Weights of a small transformer language model.
Architecture: RMSNorm before each block, local attention windows, value residuals, capped logits.
Each number is 128 + 32 x the weight over the matrix's rms, rounded and kept within 0 to 255. Layers, rows and columns count from 0. Numbers have three digits each.

# gate: layer 6 MLP gate, 640x192, rms 0.0796, rows 522-526, columns 0-191
# up: layer 6 MLP up, 640x192, rms 0.0853, rows 522-526, columns 0-191
# down: layer 6 MLP down (transposed), 640x192, rms 0.115, rows 522-525, columns 0-191
gate522:084120147173136084103164136121154112128036117099163110120118132073169128126185118142173152177134191127139149152194151145088121087145133161083099121111131054140117106152166177149110097114133111189122137086153110124139145104181096158146128062163155118164113082070128091141115133149163125148108104126179163179167101156126151197180078107116095113072128147140116130101058135147161195145072084152131088062122192070149125095112095126123101132107123067148173054161126191163113147103115087091110154129142096148129181101139135072110137093137139120168179111102173141098127100158138085095
up522:129137143043115123131117107114124062096130060096192105103151160132098133061156130142089134124223130123128080088091060144184114130082123127102104136152092136117127139161155134191138172080088157123073131139161142142133067037123151116113155171155158124088166147101138128097105147181150161180133117126124161186104131134086088098142117123128067108188118146121096099124078149160170106148107161110163097076138169187189155243154126100166173152068161109144113109170106161090184114124155054080112128074090104128081148122152095163128098163118135123130109166120116152096161090122131146173
down522:104122091167119123129154166176157161128133088145105140180086108137151167147109075126092110158109106090136066181131166153139148103177120119111176136150137139187155151102115175145092122155097124089133122116135175130138162164103162109124135132100071122144127129126122042198114140131119144143149105119039136100132120103142111071090161108119123129143119119149106104196222113094133099131086087148190091122102137045072083100163130097176174154152115168115130180138132121132188138115115140117089126106179103150102181117159162128098138118209121098132136063187148155106180121106129090073
gate523:114164134087119167136128086145092112187085131168166131101088137135131075160201122112163104107103129138203108141124159091085106186120085150112103149172155092121160153201220079098130153068124120124100119104148139160101125159152117111103075114150136111128143123091136170183105128097053144072089173157155152120154057143119172084147124145132159148126088113085151114100078115105166123122176084106105156107127181128144149145094125175118136118157153144161043138130112139165149092104138098103135153117159136195132143137112122151094182176148128159128130103177140152143148137155164108107
up523:179087093021094130098158086159089149112112102171139114143092093112111144170137130143105121106081165078158142145135123178135081144105155075149130173150129105053106104118154109130107126171105087135133120104099084120179173138114123095160107170136127137158121123174095134145164138168124074125146099133128125140132063131116108075107148185170166136123179196099154113130143081046147145138190166133173093130162119135107188135149121120165138202160083145142126129152105140098123112130085083154177140146168097077176148122132073131123206194128084118139153155095089079071138146143157170118
down523:147112165157120143114113102123099089118151167174180130129099131096135116104157136177049097100109101140102100111103134119114128097124155127118131120122139142149100110137151132087122099148131138117074109142125112117097103167093128158168171127105128135158124139097075115186178145116150113119096102161124140102145152086173112138176081096195107153126108084118097159108066125146140170138140147076209101143149054148147098085144126134166172114115109167081080127091083069201097103137133142124128149128187142115081104114119161103045149102130178129084120187126100195103063108176073103126
gate524:161096088145135110118152158128173143154076102112149154092158172142146123152145132085167136111141120082098079091130118164171148145131141103141153133187148160158158203093171109075146107123080161134181115103129105109136136163132047134150074141144138122172118126085139090106126146115158181087108093154157094154155103127128173152141167101121083136130091143150169166110126133124103073115141096113220115131112050137141126096140059159149188155117134144086157156159126083117109165123121138111159150096123166145111146130123135146146082152135157078094100124151144156101174170054153118114
up524:151128134209085110124082174146163128084078138101117140130149118163128138192142142103147157174147160110127164159124161134126117166119160127121094077144103210097082091125119208131095124183109076127097162165114120105152211130110153112091157130155127125164108133119120173127138104111140154158122120150139151125118134100132104138140128150088117155079096130110125121170147125150156181188177061123089096106081075127122044125126129130133143112113135165081055167094081179149103124094176092131155109125125134136074106145104121164095141198121091134120166128105162181173108200148090099137
down524:143104109139168145091144150173113131127137102116177138148167128105140193107133167186179138168172166114133134102149108163100155162113098169144094208140141159121134139091115098083172153065125168117130155112053107108145154091153092109125075136125113148162131162088115190136139115121145110080161164078131132123079104110177162134126141086155097130097105116153121136128097136092101077125150144097120116168100105097193112134132105167098068147078159103177122123173136126098098122037154136085183124112088133107126167120094162115160165136104092132153142098146107105082107111121170125081
gate525:132113162131138096088137115131141141090182130072106153155161145154096124120135154143119075148147112090161071126114136106149074159137127167125133161184153124149118199158079114175111111108121151194086134144137096163142100116123152146109120158147136079141160166084168170160213117172145123149142102114158131076146119176165096092049124137124111111058105139113127115136157141145110095073108152145094136142177126052146128143123128112123078145141100144126051102149146136144143143125140089144110164174142163108135092165102065136154096095116114100107091157053097103157139156194147131156
up525:134117110111126126129163120153117118156112179146146129165119132151081160118130090083154093132104067083104146118112123078126090138183141159155065174143170124169158116136164090128083137150109098157139088165157092124082117091106158143139088131145187158119150138113094186172148110154164159130132135100119160130128084134158125137102125153204143133185131155170131099102175093127096171133107103106125127176147156132099117125116147152147100127157084173069071111173167141133144156138108106144131166099097120115143131162118176143119113116096113124141133108120181116077132137109111115142
down525:140097062139119124098127105149150152178132185149159138148104089168130168134140120144104087096153092152150166166145103128090110159134104172135107162137061207128161090137127130137155103124120157121126147108121090124089078132128055135143138114094088103176107156120137143140149128140122073141107062112130132194080083131123172176136154133113094070144137153094150119155113162185152130080140108105128134148133130113130128170103144177112101116163087136098165123084123115137103098107115097128103183138095136127149092118094095173109114140163134082147064066107164138124131155100167128169
gate526:168118120137088136127118089152136123119072129122131108125120126178164149138189128124180098153082199152145109156107157121098125125171151194161122129166190088039105115155100160120091178115147134125129054155120183138158150115146145163094097112111143160115136121124201088099039098064184167119146210123202138124014157090151128106136126128119163070139181153101098126055118147121123146056066159133121122170151219113144125090118088097123073097079101188154138164119098130092155162150037195179130154116108212137176171155108136107100085082100104110124095184143176111127123147119109115118
up526:076075136160137151125101175171174066099119137154132123138149156148080147122053126151122140112107093155085122074137103113144139079160194071123092153149134140114136066076168155120089142180114149125213085161156129109125151150097124154198146097098162129105126083114089179103099089109044136080113150176108080158130070172114113127152126147153163160151127112106155126123126110136054157124160099120123147080111125099070127043158185164110149180160168210130157127139161123115086140113101143160053117098088156130129099153079097095150150177091052134140094143179091115114135104108166139106